{"num_hidden_layers": 18, "intermediate_size": 2240, "norm_eps": 1e-05, "tie_word_embeddings": true, "init_std_o": 0.0242, "learning_rate": 0.00141, "warmup_steps": 200, "final_lr_fraction": 0.02, "batch_tokens": 65536, "train_tokens": 702700000, "dataset": "wikipedia_en"}
Each number is 128 + 32 x the weight over its row's rms, rounded and kept within 0 to 255. Layers, rows and columns count from 0. Numbers have three digits each. The size before them is the row's rms in percent of the matrix's.

# layer 2 attention value, 640x448, rms 0.05, rows 402-459, columns 224-279
089:171036074123151107071174127151148084232138103107131094123140141148169126147145112089145143122135057094151159113112120055127015090166152132147124120104191138199158134194
102:120090065102105195167155153125090151151113137146158193106143224118085096119114099095130146136134137128200092076126100083143203104149119150122182166177113120118087103069
100:104143166122142150095170137195078114154105094132152085166120105117107073130096105122165089136083124076109138161097146165118085097140161170143144100202079161125203213116
097:137157122130150103140157152135069209169114105186077109153143119142121100131105121065142121044125120094139133097146110116134127108120074144124120104131164170079101161147
099:129148129156105128141123083157147173160127146159139126141077171122164113100166141100165118135145122127094104192166147134197078118102098104165116170098184133132059134117
102:109207165163197129202151146163099105103109141133132088172101081129157124124133106153125135093123135109150089150113063096152152145106138121167116143120122132106139183075
105:071132106098161164121088117162171100172117138124151102107152111150184152131134143188140102085115094066089148171107181124118066135095097075152151139146146102056126170154
094:154088193123156114168174146088110126162125121109157159051159123154102068110119098130120116104137127096084121136155105101160118091117079104122098110094188129123103173104
098:121127121128156128130146099085124138093151200130212098124128124094145212140156163059135120143133122204135137116122169205132065120155168156159099104121176114109101172152
094:130143105115036074097162178112116115073138165117158156133158100034117110148095119166085157142144125138088157172151163074171132146161162141127081139110114111139146139112
096:158144132161099125179074152102122161169130102115134114108115088113106130047125100112093205125156153119137082085167128113101141120175134124085148158152098118071153076126
095:188128115149102170132108166111128094191127067074164097117110066132118079138121121140135147164083179111163143107118132199108120122094157096154100144101147101226155113120
107:177170122069085090153114132088125191159151151113117106161137179099125137170105134129095158154123154106163134149122106141108136099095147091090139062108116159130084152197
106:117201082155091145116118121150158192137101104119090098181144040071115107121173117061151110094137164113126121140105106125067080119113155102116162143071162126196079144132
093:146149098130134054152125140140115197179125112141184123152146064170122128096159166170129130125170105183082113151123158082103058085154135097136133142105124117121059136174
097:122093152174169158155114176155095185106127089101145187193107138068093103051192091143159148168152086127140096132118135079132132185170068141087125125170133106043090152113
097:068090132133110137141141119167132104188126105114147140145183138190030135152100137144088125094166151114076116075060138141126071087183102121110183162058062197091105157120
093:113110099142062107138106122132099100131140069088109125162150077112151100023135155085114140157140126180138142193190137113140105187109101157163086103139150170103111119097
093:192180152143116058079063098198162201151143128121155121190092165107092155105138091102087120146037105128130124079109118181090093108160146115140158085143122081147176157141
091:145114182150163144110135165122177088139130124102116107106108155184087148125143087068120104094089163191188133113136139150088139093102152111136158075068150079139111147157
099:125099142125163162109155182118165142119131135143137175099135207107187159081055086123182124138124156095119138138156144158074140158112152136151172196098138149091137104107
103:158132155130095092186111099082143102114087153089166128058177142133160148121102090124068140142131182091098113172112114110134138142171147096159138098020150164193123134135
098:151137146137095159131109113127131085065193167125143127126163179104098085147100117126145148163133121124150142173114143164114101167119095141121084183142115047105134113113
099:134157120082154167149143084114075126165148156161171129119162113155126125188126131200148116094062087136138135144125138113130163140134129082054141166135135199201045118140
104:130108169094106117088117144185089192121124126153108208100087126149103165131129110109065164104107098132117133115138116172189119136152083100175081123119140114144078178195
092:111114129148143101119156109103127081171121104172117131117115184120101150117088158142119123114154106145161138103166061151143110097115172082125092171110130074153141135135
093:129076149167155066085183144144132119138140109173036111104117150103143110123142107213151138107090122102137180108092155086135110164115106127084029152148126164112036088140
096:093138140098156141143167158097119127119096185131121076105148147119138115108142060127083196155131151131128116134153153086083137148149139121125120099100194134104132154114
094:143147129131101135105083105117149114113129109103126060151131068121182173158115125076119146143150141105147108127137148131076167110214225138152141142142108145095167191137
096:179123132163078193116119141126091124170162145122170160135082166156169172116118138143173138123125115150146066144134116125043118161143224158103160070143122123151125127116
096:124080048114101127142108161098118125113087176166125104121136109147166132079167119160110101093193167139120110216141125141131086119186173103131084143108121124064077128106
097:168123129141129201130099139061108117186060123120143067121166120165154108164076137114135124192151125186146077099103160136118190162139122159126153114104120129055186120105
106:187166108209207090145144158169149125067125136159106121222145149138117160129155116094147126145079107123121103132191051117102138122135113105118122128127160117161122136098
095:194162107146132138155115116145091167145156145124132108112096067117143205133129204122126052147108120117173146146165099104063084091164141153138133129142110129147137134116
088:091118066159110111148151084112130173109144164108162115081085060137119122129162123133203113068160096080121144143126137156108134134109136080137117121166162155136120149166
105:174101195145147140172153159072143129144130131154116108131119131160152178055121116151100088122120098090109125143163130140167125194097143077141142132115095221111095159077
107:153128118136202089134138087169122085132106110145152113111057149077175169106141178118106115101087116104103113130169145135185111135144124073128140102054170203088124174186
103:148127129141146109156033131113136151178133108112208128172137178131137127157212084127168118094131098084165154106123136136135114144083129172140140096211093185119153136070
104:103177080119123116122105147109101103067119175123099122149127142107139142130147129099092119085147115088068124129096138165191121108107150107125105146136141147125180126078
095:112105104111124184169165137118093063112141217141104134122144115111123178154168117153166067169129132115109147133017169176184114150101186147124103083113123146142092106121
097:146183087121138087091137155194108107047102120096072108169151049113093162112101116137055144131157164120116151122092099101152111183138086132096067155155050155152125113181
099:139081197151114130174142126141141152133076071145106123174147152079116118046182124100207169133157108087132131220138106119109127139167080068148123163144139107073089132162
094:147091143161142158144125188151178154098125100107124176134131140149099162173150130130116166130109136109129147120161128071147174074122137171132119155118221056135105095129
101:158152163068147163094146114194102136054157063127096123107073121142114190116114147163093111146142133151123185134179109133100128185154113140128109100156131131129133118143
094:097068136153131153070064113158124109181133154095154114085148235178149165156126113090122159121129127117148138125138142137100132155123151103158132137082095141105095093082
090:117106162172201174101136100153090114058141132105134132139078106127139066112207092154130171098130113172169169154144170182094167145175152098132113110173132152135164135111
097:096122118108057124137125087092120039148089098130108124133117165099114066146154152094131176085138140154111087122149163090152110120136114137114103175160141172166083128125
109:133204137170097185083070127123119142158096055127131140089103097157149102174116134153163123129084124163118140163115128114075129153160147111105080087085139161141101113127
096:057129126139122166117115174135121152105175144166126172082121108177101108080073158127196085169102149195145110136111144096101118096172083124165112129147115169125105118149
100:096161115181091153162158096157113148166091139129195106184099201175195061097157088036187138102160162118126089097117166125109138130073098150150128179149156136062150182091
106:079102079131138144113152144107099128129154164120141102136173154129142100140115162056156114114172088132067100072157163117156106115146144122118103128132144158172121126107
107:115092124134116203124177096150108064175068125118116106115146069127139100155170155214148163160187172139150094083150129090181160145125097123167127078053107132163149105128
094:157109164148145123089152087122133157069127164135145084153134106158156102104148182153095085127163163121144087181148142152148153152123144136113136100137189120122060150160
101:076159085080184059098149161062165143131170177078095118145112157144154141133114061081108113120131123161135200162110088133187115175126102162145101103098138139138131132154
108:091122119120138149100179140125119156133105159139117183105074111084086103088155117130141110171112133167121077191080125121116163125131141098100131138151128098156075175127
100:119144091081099176140047144145187120132150132146121105117132058136069104112143130147145135099119157166142104170060139202129134172080165133116146151115124179105116131107
104:074129180106094171127110090170101102126104097121115078150137138131130062079138102139122075100154130131137086131123183095079121110160151148105140160204074052144072164120
099:084103083148147130127131185119077156114084115130075107159162079159114147120127102078121108127169127114141100122108072111098126133133137156155106100166160143110104141095
# layer 2 attention output (transposed), 640x448, rms 0.0471, rows 402-459, columns 224-279
084:148142156108117137119117150108104148064075145148117130093129128101133102091166135083146090103117156175134083171132140176105172130087083125137150067183114128107130120103
106:107129198107141114120123187114095113151134149116177046177123152107068107093139182170128099126142154073096138173148104146146111164144130099145093149101118146114156178133
097:172151087082112135163061103089173156088137086139122146104132142119104192135071145123086067102113079183145086134108133129141144119105130085097114113114143098135105150160
098:127147154137133202103105118190122078053151084133156140126143182050099130101087175162141121147144112131130120124164130152207140156096122119173128127133109095192133181102
094:138152132135131141140109159117114140121131070084094058123151091123120139118102085138130130155146079105185129090152078135080148145124137149079131081149125222133197106108
098:134120122079119110116144098109135170149085078052145142105159159134143107128107143136129084150124127147144112126175114110123139107144108150067084113134126158144134052144
106:196130165132146131112153183095079147083115158127069157189135134082167103109198140114109080176146110178170100134110106144157133064161119136119126069093107131151140114105
091:112171115111074114096057086126112125109120110146139133188108148118189178165120166198164160163109128195147124102057111102152127147119200130139138145203119100124170146168
103:120058149113092111146139121182161103134099032084100163106189080113141055115177136130112162109089167119120102150144097072100090070139110108129138111098097145121137099109
093:140117156142163132138116109113159116143127091100120099171067158157215133116119171082150133110110118104162089099084107136095112118098122142158161115154122145122107115116
092:119150102118124158102129116103144108084129103170167144115131155102149129189106098173147076105147166148068142141112114142165145166110127109134076150096103106147127204222
094:057076125143185167109141135129127134101134153195096162124169170120055153078124121152121143149165118125093121148138146078158192108132155114118163165119132085129123125160
101:102094115195180133120088121145124089125151059162156153082180075141138098088113143136140114114168107166120113148109118125137080171121156161196141160079139124109167143094
104:128101146062129098112148128160094144092155132086179134085107195176126202168096067193103138160096083152196136073185138153166204152118150132070136129140142144108103145105
088:132129127160113126141104160095181077073091123118055095095093131101172136162158067121155178130107140076159168104104106150193162186119142149134128181156105184104177140116
097:128135112082076154143130126150113143129088161109130108128148117179135165183110110184142155143119151141097093054150121107155111079153189132185135143118140139153122133135
090:133152121129143152116120061103078141114116043161120098102081166054167127095103094116150127113162084102177145153180096142100152207113110154154158133170121086152106120161
093:136096137108107098133123151131193162131082125135117083114093161134119142167141113136143154151110131105113128155102098132105164056140194138079169177144145118145140115139
094:123095094105115144170105153084124132132089147121147172065179038133166117184119111123146145097183112143073131129097119131121137127116157090173085120112134123101100131162
092:143088144140111186136145149097076148153127140129159139132146088141154093145142107108130131147183138085088130092115131149103092124098129138147147149149111148109102135121
105:122105089102113084082121123167119120153104129135124085169139110135091061105213136125079189121081111176168096128080126141151129133133069153143126102124157115180153159120
104:122109138134144153118132167096149195106197091111118158110066109142178123089114152145103127104143133175181125096044078148105151142106129154117115160168138087112116110141
098:128150105155102116099128125114136103138089110128094118101117130131150126139136132112131109131125140124073111131150187091136149084140141154124167108123120155123157085152
098:123080181158131088112140114097126122119136153136075116133136170079163142083155113013128142169139217138168116172147121163116088110183115143197054122156072099037214111127
101:117126162180141120168092088110076114105145151082160074187128139138119134166101160127190125142132103136138131142138133072137133162100093080146109053167158141113174102047
094:148128145141088110107118149143113121087097124173122124083173091118132092128142091038158139113120176125066111168102183141106123171127099120110173121160093208130116172160
091:148155123094153187199167136117111156079125125127146150174131114075123176121096079076121125141171168101131073093134109120113168060134138170134158143139133096131168160114
088:106143125156109084102115105149153123121163038095151189115109113124149143111128146131164096081093113148139139102103135157208129099080121156151158128125114123163118117146
095:111109147099113132161161120127143125125133128122086134079172130127100059151147066113120097151116111140120149143131125152121139129095133108065129129111111113142033103163
089:110105160057173088136149129089175113109107149060101116102093100133090109135129108118109113101103121149110144121093104163189132139114145138129092124137115104112158108130
094:139154151122134074173155088126197134133142107080119091166131098143065177157184126153117127200054112137146122072098080124184146142103119141126136118141176128151182099153
094:164073173121136105149127133141141123090165161113145112121111179141116180091092099099121145089090136031143103138106150104191139107117150141133119138179149134216097160140
106:091160128108115149150102075121166177156142190137167108079149072166086173171121081141120114105112174123117104124143150128149139156102171114115105076154118170088124049111
091:094113162134148168133168152132133123165122121138100117150184145125149056175183077105153100126146179117128136143088144140157122158152128101073134146071120142080123087129
089:143147194096126143137154160162130100145123103101096119133157123104146113125142113141067096169094118164123079096135148155131153126138096138100122104127132127130115085077
107:154153131137153124122108097186088140129147084125125120101118129141148122160140184146145150146136151123135131119087109144116130107118138111162118161147089075135142178182
103:114113175152062175082129157133091227141128131134104146148173112139111088172159062113119153130151148137103137141084162109065118125109100087130104085129080064127136145135
101:121107094085171083139163173164109149144107173098096097176123132127150177088088168143132084157152137191123085108110095129106155112138108113035104137077130094106102109145
103:141147134184120154132123164156129161166113078172139136113188177117143079114102170135153102176151134160181140106143132134041159157099101109134127079124138145131097124191
095:140151074147137088153140172141155149169107063097107149096117106125110138120127142131112130100128083139140161130196136116075076084153097149153193196087133136099181129116
093:091168117164121125171119067095139169142177125200162140063116170133144078163073122120177098102126125112119175088200143145090143108122190123123156108107171126162083115084
100:143162117094126101078098078128125144148130135138160089120089082151110159197103141161094078084163119201112105034132116099124167109111127164140110111113080133088139145058
094:107177124133104164133114135093073129159160130134129091092169112079160084107075097127113142124193141128104131080106121154090121186103091108123154160148076125092126164174
099:116123140114062114114144131086120130173136169100124160146151097115156060172158067103132139119129108161125119193068132108133121102112149133127114082127097108068110117104
095:124186128070120116156154135113080126115132144085059149105082100112133079076074138149100130132096089125119128152103105187131147137146120141078175123188135145171118123128
090:145132157140082098191141161130137147179104160085104083112156097143081190137110149081138098172106149116095096053156056091137125122141120143139117150102149139107116115130
108:161092203148126124172145098102112139157167151179146125093102146163120180098117133181116113088144129101168168124141134185056129125158119103170110130101080117105178172130
114:144072198150129099200203128097136122100166167175100098148091093087131170085134130034130095187186078116164065160133118087158203080114136125109165163176130114135145154163
107:185205117103092122140162088173197138123115131112102126152104101130118179208171049162116129107170165081117153160167191141142118119093152178089151097137106156144113110096
108:152164109138119100136129157142108098092100159104037094100093083101122160137179121096123125138126124161100177104169084183146097078164111110115126099119107109219109140097
115:187138179223197148168088102139147112132112148171168134143065146120049125151100120163142137113095133128082113193131159153144172120134105122081117115068112102072076124127
120:187186130106144158155103132153111138095166151159134143146096151170135156074086158099114065108076094115075107130143153198071143127168159139073112126177151115088099143106
100:080170150126155134164149109103162114152180137092168115130137121107104128163116115123152090119068150155137097144060165076176098075122160102155172132069130162168183128158
110:149108062182044231083102113160113054144109085170164125136159128131134131152156197124141122129169114157122119110150135114119139108151142119129108108141131128131113038080
117:180134114159179109165113118149112111140189106108080137148091111161103170056060160099127088161129109120141174066128094125126069156099153141125186089101124133117177097106
109:108118157083150125074189132114105095108150086136181121134146204135129174103147142148183117214099105053091155122191093058143121082156122125100142174112152084158078154097
112:152176134108136088113147123110138148118114154133140154102142108117139192152123094165138167092135095141113176119154141138125054144136131145199159141104116159096151143165
110:129128149093087119107119115137160148118158131141143121135081145156125137130091152152156167189089126111109160108164166088144147188117090119135193118135160109106163131166
# layer 2 attention query, 640x448, rms 0.053, rows 448-511, columns 224-279
110:111179128106137139133196119149097105111069106113099117170103137157151100101080097165103115171145176075122154178182105132110145117139101137137183150169195175137133128082
105:103105097095103072101138140167111135090169121102121134150124119159123141150135223123075112091129140126152143134132155126133114141137062108120066110134173134162140075097
099:106136174131103130175101099094131092176167197151134101178096195126171127141132117148139082109150082132133117153113108134082124115101113118103090126055069186163128150138
108:098134148162052165155104110096000132173111086132118143131147153139130192108113121178122183155131133153200123109090064107146157095124117140126145165119115151127079113130
108:102113140113112109130101140097128099155104132175154091146121109122155064155108160157176069145089160128195088111072124123163134198135139128132145162111078067121084076129
103:078103135136169125129143135109160123112093082170128152108129057080166106135137107130128121116145123138081133152086137097156105181095207136159109219107172120091189142122
105:104135131150173158141110172147115120072107083107101117142111122093134171094133126063108140105094120126091133085146123066118152124099142204111123157128119149137150153114
105:095103047134154136119167114164152197162112118078099122149120172103116080112189157170077075160185162102120110080063059166127089060137155194126148125146100101124143134075
100:144153165117140100081151106152092091089151171110148126138092093141140105172086145131125098098077086118165144105140103115102113117145085103098069052078120129065102172156
104:157110150130197127129157145147103158109142146150079121127223101147063187112168168102166152112087124080128100128172114165116141077058073109143130142087077180064103105145
103:078147184080131127143150088117165102145122125153076106051101086094148111082081129151117072116126137075073028125169092167114238146112153072155145124146166119166150101170
104:062133087107134142138114086146127146084154115127149103078127117181126142132153091169116088113118192102135113157173133150136091151108143146159102151096120100148080137114
108:080138145122204124107036161119137154118134151120085136170126091152127145162082113122132103157130064167137125146078128169085094171066183134094106088113116192118152140135
103:128125130174062136112104105189144130128127096143174164104159144152164127125149173086092087148064134120115091182110169189128130164164115121165116132090119098096116123099
100:113148080104131078154145150101121070168118186143087141156088078146148138096124141073113144152130085130169107121125119149154128130139145197164130124117127079090135131103
107:160089150155139138105091116058150101158102122159148188106146078128135149114130128095119132142122156130124139131131119094138174127123083158117089141196183099131051167115
101:061132100146178077101150093121087166146115177134130172119141063109109133108141144075074117084154138132128112164130192145097114177070127176110122151139111113076163133147
104:116141106156079120133111122173062168091174088148131170092180097128136157156182102087094129091089166123131119136154165093097089078172089164129084054140097110102144152142
105:154131089125064180118203043119171110172124100134122123101160123146173140127100159091098115138107179121114125198139160104125162113117089122115121081107159109183151134148
104:143099209118138103160160136173174137097129112193106153056136142100091084117151092134126164130129154110096136157130131143101197138163146105046078129142124140087155139122
106:134174094144138118133141096132091119092136144130160155143086113110138110114114130135168081123084121108098180198054184152135147160120141134061040155159077137105182127174
109:175070173092163078115100061138159132123135118082145103151091108162128169097176097112147152146146105183111196077072183148139124127149155079098088102098208098101126078156
109:141166156052079041060127103168162100093141105138120208194131153136159128156102137112168155155130156089164164171101152154166157151105141157101183079124106139136052193113
106:122100167085158140132101128121129143124125143108103134156141115068121153086123115167119087159073118084146099131183095179169176077123135076098107100090112079143137082101
104:119102118134166131173115106071080105151220119091108131083085113165098168082101153139094158103106134131128135133032118175130166077124122122128048079112200147065117212119
105:072107133125077091141130094105137120132126092108140121132131145131108131141139138124160155109126096182061141116163104122170129121095195142153171161073095162146172157131
108:089146095108063103148139071163064175075151147167113163085132089139138118114129158082150108139110158114119129170120179128066113114110156153094100121159095141194170131091
102:118119128146191093197115104168158123173118100121136109178129147129130134144094063159095115069101178124076102146199173074133112124102110179096177116145114148088078121119
103:159121175120124170090125174103141066107181119091092127135038091164160127103122083164149108165152126129066171159077151100136105120152104058119134131126178114143172068118
109:150157119073115125147192072151095139085201102155104095103098102189152058180133111117051132142134076142136156111091073075110181067146141136126167133125156166132116116111
104:160073162078119158111110100125152111138119123106157151116104135121169125175105085135092123111189135129132103113151119124089143132153159117143104149124124120135102145181
108:152109095103135116123104118082149049138185101105129147112136135135107128130141135108084115202108099157105149145111162131181090148132113150119171108133130049121144160094
101:116135104142165129135167147123103132057129132118097151163141150095147126116163110136153183075117106136130139151151108138148105127085088142132080159130162122128117074102
103:147129114112152148165060115071166095126112155133199098151176150107138184170137061127110126123112082157097189082097125164121125127149125090187179147131075145178080106135
106:129203090184106150121125118134131097226178152146134103158116172103156115144147079063147138194144109141129145138091149136148115125168100156150169138147090044051119162181
108:178110113105131118183100110154152111132147143203093089114116157086144082165137117122174176168165098126133146106143161135147137105093146130086163119196140083129193188106
104:107142099163126079099148133125185114112134115105127107111062099115118121134089139110132161152179068166111163141127128080126186123108120158150151094121122147116107181055
103:146141184170086168133182109063129122158155134202093103149197138093098169172100077150170129093120139119112159134098161093150183063096078077105139169064120127112130121122
105:151068094149129123110086149118121158149175084128063105200193119148242147116092126145146121127067136154118156091106166180159111131088117081130099161164156122154100182145
100:129100162100108188083123115103138115140035108110140093125096117150098146139178089177094131150196103104174064101133138068142164125134176119149141192123151229178131120145
102:110043170137134117088076139139131118084123111110142153152190085128131128119125133133130137129068114148184145178152138109181094114066177158090095145150103080077155125150
100:144123106120101131162120135156178087132099140111146149132075166143159193205153116161144151115108137143144185103171141110165125169123126117117132118121095157146193066161
107:096111116177199082112140104136114148113096141123103116129123129102061141082099186173107085120088097140113143071111148117122065104117099154148141077103107136094138129148
104:064127102128103228111105118181185136136158127155141150094128153114167122089130075185114116128084100144105147140095166181107092084122130165095050158180144145108116121095
104:069100085192058115114125074077171066082131167172085126134111185135116121131082148138162137149097162128096142110151148127076129126069136070098131093119161142172143177116
109:137174102075069164114170118104185147158152124175094139137149104044149090139152105139122079133114171105096161166075117172114111154169127168131146097145152122098144133170
104:111118127144144098110055168161130137146180114109117105150117172120117194149096113142128089174032165115073090083078168081091124158130186117104188145121138116177124124143
104:170111066192102045098140144140127146157079159149112135132066124174106114125113170173157160118161185157111113182099116139147211133135123095089181154087087173064160164115
107:105153117089135145137125143106127155135159069150098163125173076111116085114159122154070179076146095139089173061164112096139132156154157110133108129153094199118134112094
102:128104091101115111144103105177179189105137217146140090135126140141068115113124118071161144134198143120108156191111155168111131050134128102113165167140143125092119084136
102:105145160102156103136101108113156161173100097135071137111189136098130082158112084146146127138144136138091059099142101130134071072070097141125139109126117102120150078167
109:168144138137124162162113068159141122080124126148155116143164121071081122104132120153116110047134108131153098104105128104169247148079156106137156081146187176102136112065
107:121123121102136111089088167073047137095156171159122163161155091108155181110096171136108134122162131182134140097149179161147167101144162139108142128157153073119156132139
102:128177159158133126137080154140087123110145170135113184154110122109114120094157116116100113117096153172107180136156132135118149186169135105123112161156157159170138068141
112:190142141114154159096115159096176119130130140106069081149096190116106119138124108071114088123129094122169107164152082117121068137140138156154111148143058088110178125169
103:175172109111082107111105159160163144106127163181127117155132096151075132146141205093097100155083126097101117060124099154131134046090111092116116120116146110154140106128
101:151097168131152120148157112119123072146117090125089164111197109145107158144113073132108134182168137087144086128156158150135086175157125124151103115127208169079152090143
104:058099207138087129109137097084077136096122089193097135163159119133118159154133157038115113139141094122180107124102183105072097091162156122208108149149128184090069095081
104:151088135162171167078121105122134073115103104138177136163163172175095083170107187069110136116143148141095115106161125137129098117164158153131135133155173176123031208152
103:162164191155143115159097135117064137119139115139093126169125145080089103126151035113129119114201126101186095117160111163020115121043160157205172139106170128091112060166
105:123094133142117101149165122126139154072103133157199133165146215107152149100139184089083115100191151135181081160087107126068060103166159094122149141135098157119136083167
110:145067166076103081151165122084165145112181093154098150184156190087108135196138099142198103146092160181084131138146101108157155105194137117146130094142120199143150152105
104:144119161076107131056125114199111177051139099115135106132137088081120130141098083167120154128193133078138133083150061139165141163109107118087108172109147148161150110116
102:090136082142160157088155125116142137117162155113112124114106157116145157107142121154186112076111152073154134157113101187108132123101113093090138138125167129124130103151
# layer 2 attention key, 640x448, rms 0.0502, rows 448-511, columns 224-279
107:042104105131171131128118207142115090099125144154197172117103157150047183114107167095129118085087114143115130101144158167114155120127108129122097129091102073151102136171
103:108160156092156140200165145109079080131107154165069172134096053109117121084158141114145107113097147150126117090114081117120150117144194152176102124112135158093176127174
101:121098089126159141143097139137150126181118068115162133071155036134078090144109135074141109119087094139110116121116122120111133133128220095077157097102109110119150144096
106:092095077148201141123147122137149058129186166110127130095132178166119105187137143081147062167128094079113119113101130203084164162139120114171118107118140121055086146069
106:126181178078155139067155124192156074104129130129115113089144099117107154123155126116147162107123096088107017122071123106118142042139174091113133149109158153118097096142
102:110123131090125135156161111077129119165138145198097045085109171141104141123106134159111136131144083108110111131099104101108107110152090057149115089161111139130118115111
105:085128127143120106140130147074115136118110148086119119181160078177122095156101127213178168130145142160084108184117135127176096121128161146097097116129082135134129147136
108:131136157133120150117169165059168077094112177099161119072143135118142148123130131140179166137082106193153111104167103040172075135109068040091157108145136154105180130125
104:134125141111134095173117150124133123095132129069115083117136094092107190151113090179113134139141111157114162083108151080117098155140134223166151073113120138154144053070
105:106056109066054157138133139110067110113106057059154162112080121141127123124105093160147132098131059100133117088144168159152153104101092205149096162126152061151132138152
101:138164138124103111092098092096110096113119155102130128170159134078132150175159194170081134152105127161134154159107157129155109128124113205111078106118181074107062177117
107:138113205141171152127115155157114090198132119134099127084141148116140126126149186069118169123140084108120150126110141142129207157130082199094146070098159127188148117136
108:131075147145161152088141139071087142078072126156171146137117157111093144125139109146083146101102151112103153102159137133128054093146128049086098133090152117119157104174
102:083160140113165112165109154151177133119146111165077122135091133082084065107104094093136165143122084127122166193126105100145142165081140137141131081151168173102100147089
102:134078178149126162101139101145126159160163134078160151143111171111064165124136117180167115090144134116134133096124168076152091087203074133087098113079172181058147130151
103:094207111116110070118140128181098163135115139161141105107075185124148157139084085168110196058105156174110116121110180095120127132118177062139177081052132095103157126157
102:131163075071148199182110168125163130141145133111153129117158097139101105127080130157140115153078075143104140105126134137194156107202053097113117183128076157137079148121
103:105174158096214146130183121119141131158132110132110109191113143095115135110067140133116134135145081156062119143130148125171181157143120124103144145200125148133125115168
099:125139163176128123116072135135151126147140125156093146176068116172134135150142123113090126114090104150139103164145148173113144101151123124105068112115078176102068107053
104:163205128100113133110147140086138073134183160117134082133150075132178108102060144141130155134120134143130090183069198131130146117194058156095181131173127099126150142078
106:075141176038104132146094200089132091140114110138095061145144113081088109127083130120128142158140135212144104116143125195131142153142183152156145077115110095145103142132
107:149056118097099097107126125071122093111125137125128062101067082198105142096106153168101163126129090105119107066062113139116125124117123145146169114142100098180125120110
107:156135085171102192162119136106105150117146112179141072151111134132164141107228155131113113084098094167127096140079153105111105094144091169078070184144159098198129110149
101:135134135167122123092148156161083157177128184109067182127176193176111172109130125149132098154130091095158098105106116105102072158130080192132120141138189152097103093162
109:130142105095079114170091148150134160163159165171110108166139149124152126153125099113101145169111139113111114101193174125098083139096122109109168073182093110118162068111
104:200127100062128154125100134089142160128112120123151111130072204151114139161134130060117083133149143146152091123117110136165148135149139175154140098126147218163161085095
106:160088091067100101124113113129195080180154130072100082151063112103199087125125095186112132134107124156107107162102076138157061141198100146095108090100168162097134151175
103:151116169122109098091111160136121107115116123128111173123111103080149145164130168121132125180124095144107124133140152169098181145167089083113128232123137111207187157115
107:177112090122115107078053146123127083142117089131176169147092182160108159119132149114098119156128145130166102087158094144135137084089128150097158087149147124149137194085
110:202153106117146148170146130114142079157153134128126186142190164146087176139143085107117112129163114151157127143147180145097096151128090091209126170115175108070169126081
109:078195154132154175156157104147098190113056138089098140162165097122080095129174153105101121178130101079188102086189044094125111148137089100154142107117134133156105089146
109:077147170082135108118083095148166127168141191093120149154042087167181138100167164115143134063138143171085106057131129024091166132065089118125116158137104110126140143154
104:102094081139088149106076086145143176140179120079130163102092069128085153193128167102139120173099149135135116100134146147117166171185122147102130055103087174097084173146
104:063139114163073094082092123104151118183142108132112135147091130139131087148089120107170118172126122081133130093127145062112144134116101162122154126152213196132123091103
103:098143175127122131119172151100099093133145133115147135080131180142121132145109149123113204117125114113121189142183145096076108138184093108132141111147125095172153088131
102:113122132120125131097158091087107122134185177145092144133140117102140140066112142127122141156117100126134147165087173120089155101082145123102092154087135105102081112126
103:165128163159145151157088105161128157114081113151164143109200147134172148183136153136140137101091139099120149183125164084143169183156130134108103133148124125086138109128
102:132116175141202103140088187094074139137092166118167126146196113141101094094188098105122095166202129121155122087180129103121103149135128139113151111098106069101128170156
101:113161141072208121138156123100117121148126145074173189075125106120068079199143136145139189159171068143086144101136101103091142124152179101148147092107122103123174152147
097:099121085088149100172156145178126150150143123067127127112110087158127089126146126131094133105091140108105104137159104148129098132149125109169089122163102087134082138099
100:153165156113110163161075153135127164105104146116160153089143122149139140100147116120196141116114100111079159136111148139088169143195108089158100132119058105152085133099
105:143143140126096083120093102106118154132117177086124158166133108151088127126151154112110105125124040165112090117115121092123132064166151134115172133093111106122087157139
100:094201107165108099132105133137139147152106147126126110109069108178180178151188081073135159125097127096133158179146146137102191174195162140100085107116109162099107147126
107:104151149132123106140110127126104150070106170044108144114128142158130146095136207093150145107126093114151113104137121137154179118145140166078169090094087129171110090153
105:146150191127213106165136091068146090147156135103127087083175136133147147149157077129136107136242106117189104149077138156174118106130182131134122125106122086043130054068
103:175147174189162144131107132133100179120114145134162108055120115151150073067091128113160174116141130150125133174146105176161134157106111188122070146126153146119115143064
100:127041138162111056117180147109135116148145101103107076212158100169134173099145148131141115109145149209120146135181098143168154126073135094074122182063105117089126128102
105:106093138138102177111089067134095103123133099172177067140121196130141146154175115079130118143117124124111109082132156122081136120039191166178123144110075185135075099081
099:131146156110189166163087123138108086083142195131095163087127144082135106163097132142131078187134129045145119205085132148145141125157115111181100137041122167158115137155
102:143096183158112068142139117128180062171145033072145153127107133103074097154075171123085130102094155119171137095098088118135146133154117115111125115126140152165161055143
101:136110167103111068122101184133122079115105090188102140190136128119103170127107100093146115144099120086176172111134142129119156159173122150147136108108180103148109159149
102:131177171082127138117204143123118100191130091171067085168114165185198078129128100148126153241146101082124095147187138161144093077162120051147070193134122103094147108140
101:083130089135195135071137088196160088125088127101146120099154119164159157157137097159135210167065093076198103142132092188116124102113132087112150153085127145142113132109
101:130103052074144127117108085110171127085112142165144094161178097109169125178149136136048113130176103087165170143128091136077134073104119134149108112171148127109168116119
104:106189163119109133109077155106113165148087162123150069154155094090116116111133169143080161100143139089145110113165124121159181144143140091196122152091179147188061077064
101:136143185104123158100176104087092164118106146060161147068103176104130120141155110104119041192106033125201128175132084143120148098150120162135148219122097160146119122155
101:074099069138158133111203130099113125100112136121103119108087164080069066102141148118150134122176107140164168171078169111175101116195114150145113139086096145160141138162
105:116126116118157130173114129173161141153091182117104125075109134135113141140131112149073128075167157101078114112089100095157107196048106151140122102113064094139163152130
101:125155104140075154176104115130056127160123117120112113141105167104156184114142086066112112146108163152143133203108146069106095140138081095110134113086078076127147084129
105:155120101175092103099121123101139141141094181188048071103138106131125143096130163134131132095102131098151146176158106108099095134160130131130092103118144206165164134079
103:117137098128109125156174126141130126147110111132167139155097091074142125097127101101172151098179127134102205134079140121147155140152089155152108196150151165148078141184
103:070126109155130142073139109119107127129115122181133112099034142164117116103133145078085140149164147099152080043163109188167125191126142118134078131110142072117164107103
101:131125118140105141141133151148066073194134154121145170145067143136109069113134142136151095096126096175110088099106133152129128119114149152102183086180165133145066095161
103:076115117123107085094130106094047155101107152114150149139111091149137146109101114128117081141133136190151103123129144065105113127147120113185116122127097120130092145115